{
  "norm": "layernorm",
  "qk_norm": true,
  "init": "uniform",
  "init_std_up": 0.062,
  "init_std_down": 0.0,
  "optimizer": "soap_variant",
  "beta1": 0.95,
  "beta2": 0.99,
  "lr_head": 0.0101,
  "schedule": "wsd",
  "decay_shape": "linear",
  "final_lr_fraction": 0.0,
  "max_seq_len": 512
}
Each number is 200 + 20 x the weight over the matrix's rms, rounded and kept within 0 to 999. Layers, rows and columns count from 0.

# layer 13 attention query, 64x64, rms 0.635, rows 0-63, columns 0-63
185,178,200,266,203,225,213,216,209,205,194,174,180,171,291,214,199,165,194,154,216,186,200,211,170,200,211,214,180,204,174,203,214,219,203,198,193,205,194,215,241,180,196,215,208,172,183,217,211,224,173,200,207,175,170,202,186,169,202,193,226,196,219,203
181,209,193,197,206,214,209,187,193,208,205,197,185,199,208,199,188,197,183,221,214,205,189,212,178,220,192,207,184,199,226,207,179,169,176,223,210,209,203,226,192,207,210,188,208,185,184,196,194,162,196,190,195,209,182,192,201,182,213,209,219,211,222,199
193,216,205,200,204,204,201,200,190,208,190,204,195,198,193,202,191,185,221,201,197,189,198,207,211,205,191,208,220,183,198,211,191,196,203,189,196,221,190,212,205,218,203,211,212,202,196,217,198,215,203,206,204,195,221,214,190,222,204,195,191,188,201,190
177,195,162,235,229,194,183,227,250,158,146,226,202,185,254,219,186,195,202,160,196,165,151,202,245,156,165,226,250,228,154,257,233,223,246,172,156,195,209,200,210,168,198,219,207,192,196,188,154,191,170,233,284,193,239,237,188,162,247,151,164,205,156,146
208,171,224,188,183,212,197,187,187,135,156,236,196,216,187,224,199,222,179,211,203,179,151,208,220,175,174,205,200,173,223,208,180,195,172,173,237,187,197,181,171,189,176,233,203,200,236,212,215,211,218,187,206,207,218,169,229,194,202,220,174,198,172,208
189,189,197,200,212,197,203,186,191,199,214,210,199,200,203,190,198,188,188,203,191,201,204,176,163,230,191,185,181,193,211,197,205,188,170,217,196,204,190,226,195,198,214,200,209,198,179,176,192,174,189,219,177,193,188,179,204,174,233,237,234,224,217,201
185,207,209,200,197,202,212,201,198,210,198,192,188,200,191,194,191,179,197,215,209,196,200,202,203,228,204,204,200,179,207,195,177,184,198,201,196,224,198,216,202,206,205,197,201,201,188,210,192,193,198,201,201,207,199,202,197,214,205,195,219,208,213,192
197,196,224,206,170,191,201,205,193,191,204,204,243,227,204,216,210,183,182,190,196,216,207,187,209,176,225,172,210,197,223,221,198,185,188,214,196,223,225,218,181,217,206,204,171,240,188,229,210,180,221,232,226,196,191,196,188,203,170,198,203,205,196,200
189,212,228,236,212,209,217,186,213,216,225,201,226,187,231,178,171,200,210,214,161,163,187,188,221,174,195,194,206,208,248,188,198,199,189,224,194,193,228,214,250,222,194,223,187,207,190,180,186,174,184,194,222,178,196,210,146,153,188,194,226,196,169,180
178,209,210,202,189,195,205,231,228,186,217,180,213,181,195,184,202,191,187,173,202,192,211,189,163,204,200,197,172,201,200,209,187,181,191,213,185,203,200,204,210,204,232,160,212,181,197,213,217,176,190,186,189,198,176,201,191,198,188,193,188,191,232,204
211,209,185,228,210,219,186,187,192,179,194,210,220,197,191,216,189,193,198,191,198,215,174,180,235,202,206,199,196,225,193,202,214,192,218,179,206,204,208,195,187,204,195,206,203,186,182,189,208,207,189,196,207,206,195,228,200,185,208,177,176,178,166,211
171,227,237,201,190,143,225,211,192,211,216,173,221,172,126,175,218,199,202,258,201,228,203,208,230,186,297,218,189,188,224,159,139,205,227,178,178,225,235,142,174,210,161,237,186,259,192,196,240,198,221,180,141,212,178,183,239,232,146,172,189,184,207,170
206,172,220,181,182,212,196,212,213,215,219,211,197,243,181,178,182,198,198,237,237,192,210,202,212,198,199,208,216,207,185,216,189,210,228,202,186,227,199,203,158,186,205,150,201,217,223,202,200,177,210,222,199,189,189,222,188,205,194,213,191,179,208,185
204,171,147,174,242,228,187,218,220,190,204,200,212,221,217,215,179,171,225,177,236,205,164,205,193,187,236,223,238,170,173,208,220,195,198,180,200,217,187,193,205,180,184,194,211,190,210,189,179,241,217,251,228,199,242,211,209,198,205,203,207,172,187,208
180,210,184,232,205,170,209,237,203,185,220,182,188,177,174,204,192,193,176,197,183,192,171,228,175,190,207,205,215,181,170,193,220,198,196,210,229,219,197,187,206,192,221,205,224,206,202,202,219,187,188,210,204,242,170,202,208,148,210,182,220,191,169,204
198,187,185,191,169,176,187,202,175,123,170,213,215,184,233,200,167,168,239,162,190,194,175,201,223,193,216,248,256,212,165,216,245,211,206,161,153,205,206,231,210,186,186,191,184,218,177,233,186,236,183,229,210,181,198,197,186,209,253,201,159,234,142,198
214,176,165,208,183,238,210,224,215,208,188,212,178,206,222,213,209,192,193,194,192,176,186,215,222,212,195,198,190,211,162,211,210,209,200,181,204,226,168,220,231,195,183,204,231,177,225,189,178,222,151,208,224,207,219,188,204,159,201,228,207,206,182,228
194,185,217,156,204,220,180,193,178,191,202,196,205,187,196,209,244,179,207,192,217,182,226,224,206,188,207,204,200,179,217,161,212,182,201,200,196,204,202,197,201,203,218,184,181,217,186,228,194,197,216,189,202,191,215,197,167,213,196,208,181,193,229,212
200,185,205,197,191,188,210,220,215,224,196,187,202,217,193,195,178,194,216,197,204,177,190,174,224,210,214,199,199,204,177,167,229,201,209,197,190,202,184,191,250,193,197,170,189,205,174,215,212,205,202,182,217,204,180,194,174,221,195,203,195,207,198,218
187,208,193,192,210,219,174,181,165,173,186,246,200,229,201,239,221,209,223,190,216,208,185,220,206,191,172,229,219,203,197,224,192,220,199,207,195,177,167,176,185,210,217,196,173,209,212,209,210,200,217,220,201,171,233,182,202,207,212,208,173,150,200,166
189,215,192,189,187,199,188,187,188,190,179,207,206,212,189,181,157,252,189,197,204,194,185,173,215,198,202,208,191,209,201,191,168,198,182,190,211,179,195,182,200,200,206,198,202,183,210,182,195,231,180,165,200,202,227,198,203,191,175,223,197,208,198,212
199,195,180,192,208,213,179,182,179,178,155,211,196,222,209,210,212,208,216,205,182,195,220,213,227,170,190,213,214,196,206,203,228,208,219,188,193,194,189,200,192,197,210,219,185,176,230,207,207,194,221,198,210,180,234,202,209,230,205,179,157,183,184,185
168,199,189,206,210,197,217,202,227,192,211,176,195,217,184,219,159,182,203,220,198,178,180,202,201,200,182,200,210,218,212,219,191,205,204,188,195,200,195,200,186,187,212,206,224,171,200,193,207,173,204,227,163,187,197,213,227,217,179,194,201,188,211,196
216,206,214,207,168,175,213,203,200,206,197,206,198,216,175,182,215,220,183,224,220,219,207,193,232,201,205,193,183,202,178,169,187,179,183,230,205,218,229,192,219,213,195,200,203,199,194,207,211,202,219,198,191,202,188,172,201,211,217,182,211,214,222,201
208,214,230,199,225,177,173,186,202,219,199,186,208,239,184,212,191,203,205,218,209,179,206,190,204,203,229,206,211,213,198,211,196,223,221,194,192,189,210,179,198,205,179,204,196,216,191,194,195,207,188,168,201,214,188,196,193,225,204,183,171,183,209,187
148,164,165,208,216,193,175,211,184,170,153,222,215,205,206,198,204,203,191,133,179,243,215,201,164,220,223,194,230,180,223,215,246,174,188,174,243,170,171,224,181,183,192,225,204,191,165,235,228,164,254,239,176,181,228,216,246,226,208,240,172,224,179,230
200,218,213,204,196,184,178,199,188,270,229,169,193,195,213,204,210,202,189,220,174,198,217,171,179,201,236,218,211,219,197,200,192,211,209,210,209,195,196,217,190,181,201,208,159,197,158,196,186,130,202,193,181,190,190,230,173,211,166,245,222,176,238,207
204,207,215,203,180,176,221,257,209,209,200,192,231,184,215,170,155,213,208,221,192,169,188,183,215,151,222,205,223,207,255,190,199,175,193,201,191,250,193,197,204,167,215,180,225,186,167,179,215,230,168,218,236,167,212,196,172,171,195,177,215,250,187,208
182,214,204,159,244,256,177,168,146,186,191,212,219,211,207,228,223,161,245,172,158,201,201,225,196,185,178,199,241,164,223,230,210,206,213,179,195,191,192,208,174,188,189,264,184,192,268,195,171,230,184,257,209,163,226,195,184,210,155,201,201,158,168,183
172,229,188,155,219,235,198,253,196,191,203,163,192,214,176,188,152,177,202,164,191,219,194,181,254,200,177,200,182,172,171,196,222,210,203,221,217,213,219,177,219,180,207,203,164,224,191,182,188,208,213,232,235,199,212,178,161,278,216,174,233,208,221,170
186,204,226,203,199,197,204,203,250,219,212,203,211,201,209,195,183,194,191,228,210,181,210,185,188,217,187,197,187,202,196,203,200,201,165,232,222,204,192,207,224,210,200,215,200,206,165,191,164,205,205,173,197,219,179,194,187,219,195,216,252,209,219,207
205,192,168,214,192,200,201,194,184,182,223,181,186,192,181,196,177,164,206,213,230,227,186,208,240,215,214,216,207,200,218,209,184,205,191,195,216,223,208,192,194,179,212,178,188,193,197,211,206,190,190,189,186,181,201,199,217,190,202,197,206,212,187,210
189,214,199,199,218,212,186,227,228,193,203,205,243,195,243,215,188,165,161,181,187,176,178,200,172,203,200,202,207,171,201,206,211,190,219,177,194,210,196,215,173,177,237,208,176,188,173,168,229,217,166,224,234,175,192,189,171,199,202,165,228,213,199,234
201,200,192,209,196,200,201,190,181,197,204,209,190,196,203,204,182,202,197,212,217,201,176,199,206,221,220,227,199,181,214,215,183,203,200,211,205,220,198,200,198,199,202,180,224,176,203,192,197,185,201,198,200,205,203,210,204,197,216,215,194,207,225,186
193,221,182,211,197,185,202,198,202,206,187,194,185,187,195,198,199,185,204,210,213,199,192,205,215,212,198,211,195,187,218,207,187,195,201,214,193,207,191,195,197,195,202,182,197,184,193,185,201,197,195,189,198,186,198,196,208,212,192,196,205,201,207,200
194,254,132,173,201,198,207,186,193,209,193,205,225,175,215,196,199,209,250,203,247,242,225,221,164,208,219,158,194,201,175,227,180,219,181,227,166,223,185,223,194,191,227,125,183,198,186,186,235,171,171,165,208,192,183,199,204,256,214,195,218,196,234,184
216,209,132,244,185,169,229,226,227,163,170,176,224,197,237,193,211,165,203,167,199,194,203,200,190,167,149,159,253,220,207,254,207,202,195,225,177,195,183,254,236,198,232,186,204,233,153,217,212,212,173,225,205,133,166,211,234,225,185,149,180,240,189,233
201,199,187,213,203,185,209,188,204,179,206,207,194,196,203,193,198,210,210,199,196,208,209,201,193,184,200,200,175,217,223,218,210,197,203,211,199,195,190,205,214,203,211,189,215,188,193,195,211,185,189,198,197,193,200,179,180,191,209,210,187,214,227,192
213,185,200,193,214,204,189,189,222,196,206,198,208,218,204,194,211,199,176,178,178,206,208,191,175,180,207,172,176,206,203,168,237,209,214,193,205,167,219,192,185,192,180,197,189,215,210,186,182,196,196,204,201,215,193,186,201,171,189,219,198,198,195,209
215,208,185,216,219,196,173,200,202,238,191,173,198,189,203,190,190,206,185,230,222,238,172,189,210,192,199,205,197,199,219,219,173,187,191,200,228,198,204,208,216,191,213,182,211,201,227,214,200,150,184,190,183,195,220,185,249,188,190,189,222,192,226,193
238,183,177,178,194,223,144,154,189,222,220,220,189,208,230,198,203,216,191,196,206,198,227,208,198,195,210,207,204,189,160,192,198,166,210,211,202,208,214,189,234,189,201,211,195,174,204,203,178,183,198,231,207,208,192,190,199,213,188,217,213,205,187,201
210,183,230,211,192,177,189,192,199,201,238,193,216,216,177,225,203,188,205,209,196,185,197,191,180,166,239,205,176,204,179,174,201,168,193,205,206,236,212,208,212,203,195,255,208,224,215,207,184,178,230,233,192,209,178,183,192,180,186,206,169,186,185,194
187,218,179,203,184,188,172,187,194,177,214,198,204,221,168,200,206,174,198,181,183,201,193,216,231,216,206,214,205,176,209,187,223,201,199,199,224,176,194,194,198,203,200,203,179,213,214,200,204,207,194,215,199,209,216,196,193,215,191,215,181,189,206,205
212,198,195,205,177,232,226,221,213,204,172,238,173,206,218,131,162,208,219,169,179,161,167,232,223,179,130,247,220,210,218,223,185,188,189,213,223,192,200,192,226,130,179,237,207,156,234,203,170,229,186,270,235,173,195,229,167,154,213,199,208,212,164,200
192,205,202,183,157,181,225,239,213,183,202,186,213,202,239,186,208,188,186,203,187,181,202,239,206,162,159,179,195,217,175,194,189,194,160,215,175,195,229,225,215,197,208,180,204,209,210,211,209,182,173,190,220,167,195,180,148,221,197,197,184,208,240,219
188,207,232,177,167,219,182,209,195,184,186,208,181,185,220,180,172,209,174,209,206,205,207,191,219,184,210,200,195,172,194,194,187,207,175,188,219,200,195,210,205,166,163,207,186,222,230,181,186,205,215,217,203,219,207,176,183,227,191,226,235,213,174,180
190,211,208,160,180,206,179,216,195,178,196,211,161,210,176,215,200,205,225,208,209,171,200,202,188,206,185,194,199,212,184,205,194,220,202,176,199,199,206,208,220,192,188,246,221,199,230,185,193,200,198,220,206,189,207,211,140,156,206,201,225,195,163,211
176,233,205,159,172,214,227,261,202,153,170,223,213,156,257,207,214,198,223,175,191,208,204,217,199,173,191,187,207,178,189,226,197,198,187,212,136,236,162,216,180,220,287,149,177,214,165,176,222,207,163,216,229,174,172,164,135,219,262,157,216,215,218,210
201,198,196,183,187,218,201,190,206,223,182,205,192,168,215,183,179,208,185,214,225,210,185,183,194,192,206,205,218,186,202,223,199,184,189,203,197,216,198,267,181,199,175,205,186,230,216,208,177,177,211,189,178,201,175,204,214,204,213,189,206,209,200,196
189,201,203,215,204,178,213,179,198,190,217,211,201,213,197,228,207,196,199,178,201,217,216,192,187,206,174,194,181,197,199,184,212,204,214,198,194,167,224,223,198,225,203,209,202,199,200,212,199,171,204,214,175,204,193,221,233,199,158,209,176,211,186,201
195,193,208,210,213,203,210,192,224,200,208,203,204,200,205,205,175,195,192,183,163,194,184,190,181,195,209,187,215,210,174,184,211,155,217,167,206,212,228,177,191,198,181,222,205,206,200,200,180,202,187,225,228,212,187,217,180,159,221,195,205,215,195,196
177,221,210,180,200,215,187,193,197,184,230,190,200,193,211,178,216,194,207,240,185,218,203,222,207,214,194,218,198,204,210,218,180,167,208,205,194,195,221,160,213,207,212,199,171,205,197,227,218,209,221,183,200,184,189,175,205,197,174,209,214,224,225,201
202,218,180,209,215,191,205,216,211,208,179,186,196,207,163,199,202,206,193,193,227,206,182,227,196,189,190,215,153,222,221,225,210,178,197,209,209,174,166,154,208,208,252,235,218,157,182,201,213,187,201,195,195,189,190,213,201,200,206,205,185,207,204,200
189,200,165,198,199,202,186,177,186,194,184,206,191,193,233,190,195,198,209,199,236,218,189,217,192,191,156,202,210,167,197,212,186,221,202,208,167,214,190,192,206,171,189,151,202,191,182,198,172,186,221,215,204,151,196,219,220,211,191,186,162,183,207,167
188,198,179,222,200,167,212,189,198,220,187,150,192,202,192,182,190,155,187,204,184,199,205,202,222,203,207,201,198,187,200,189,204,197,201,181,193,222,200,187,225,215,183,156,197,185,159,209,191,194,179,169,185,225,180,197,204,178,155,186,177,194,187,211
202,223,169,187,196,192,196,202,195,173,217,225,221,214,209,217,192,206,197,187,204,191,171,208,197,193,208,195,227,200,208,254,204,209,185,204,199,195,200,195,200,199,202,151,202,234,184,192,234,193,192,210,195,186,203,181,203,213,199,177,176,162,209,217
200,173,256,186,174,190,191,203,210,209,201,227,213,174,173,184,227,211,182,212,192,207,197,204,201,204,212,242,200,198,213,205,235,197,171,214,218,187,226,217,218,167,179,232,228,214,211,197,187,219,192,236,199,218,188,199,204,177,201,209,212,252,194,211
185,169,170,223,167,184,220,230,195,191,236,213,179,238,187,231,148,209,193,198,166,236,225,211,197,220,188,160,209,175,198,218,208,203,145,186,200,201,221,232,161,211,196,189,150,213,218,169,255,207,194,200,217,173,226,181,233,176,193,198,251,238,180,218
207,195,174,191,171,206,189,214,227,216,208,204,207,176,178,215,190,183,231,224,194,185,204,210,207,179,204,199,204,218,222,209,194,223,162,191,202,207,209,193,205,206,185,179,224,248,189,193,213,189,209,186,182,199,192,203,181,226,202,174,188,184,209,187
226,209,186,197,203,169,214,188,195,173,154,201,162,184,185,170,237,173,188,208,243,190,245,227,219,179,189,163,236,159,252,183,195,194,195,207,199,201,189,197,199,207,173,195,206,295,179,191,217,193,234,201,208,205,180,197,205,243,198,222,204,221,200,212
215,212,186,195,204,210,220,189,209,198,223,188,203,204,235,198,232,189,246,199,181,211,220,193,198,179,196,170,168,214,202,176,177,190,210,230,185,205,176,221,191,220,205,194,194,224,181,219,192,219,177,198,237,181,211,185,154,230,193,174,217,195,234,205
213,249,173,171,219,168,165,201,214,198,190,194,226,211,197,215,234,218,168,222,203,188,202,186,202,213,218,204,226,172,164,207,192,180,200,195,188,213,212,193,191,206,202,195,166,236,159,185,213,197,208,156,182,180,194,195,196,215,214,185,199,231,190,216
187,231,193,176,172,192,176,195,208,222,203,204,232,187,197,176,197,218,204,212,189,211,195,205,214,179,220,201,230,195,211,228,193,180,163,225,191,222,202,201,204,198,205,181,203,234,181,192,196,215,180,179,177,178,203,165,154,230,208,202,229,191,207,206
209,180,194,225,190,201,207,195,185,192,226,183,202,221,204,213,211,184,227,247,204,192,199,204,222,215,204,207,195,257,186,203,197,217,203,191,196,203,196,210,227,195,213,190,215,198,199,211,189,194,207,203,194,236,184,204,190,207,200,213,182,204,209,172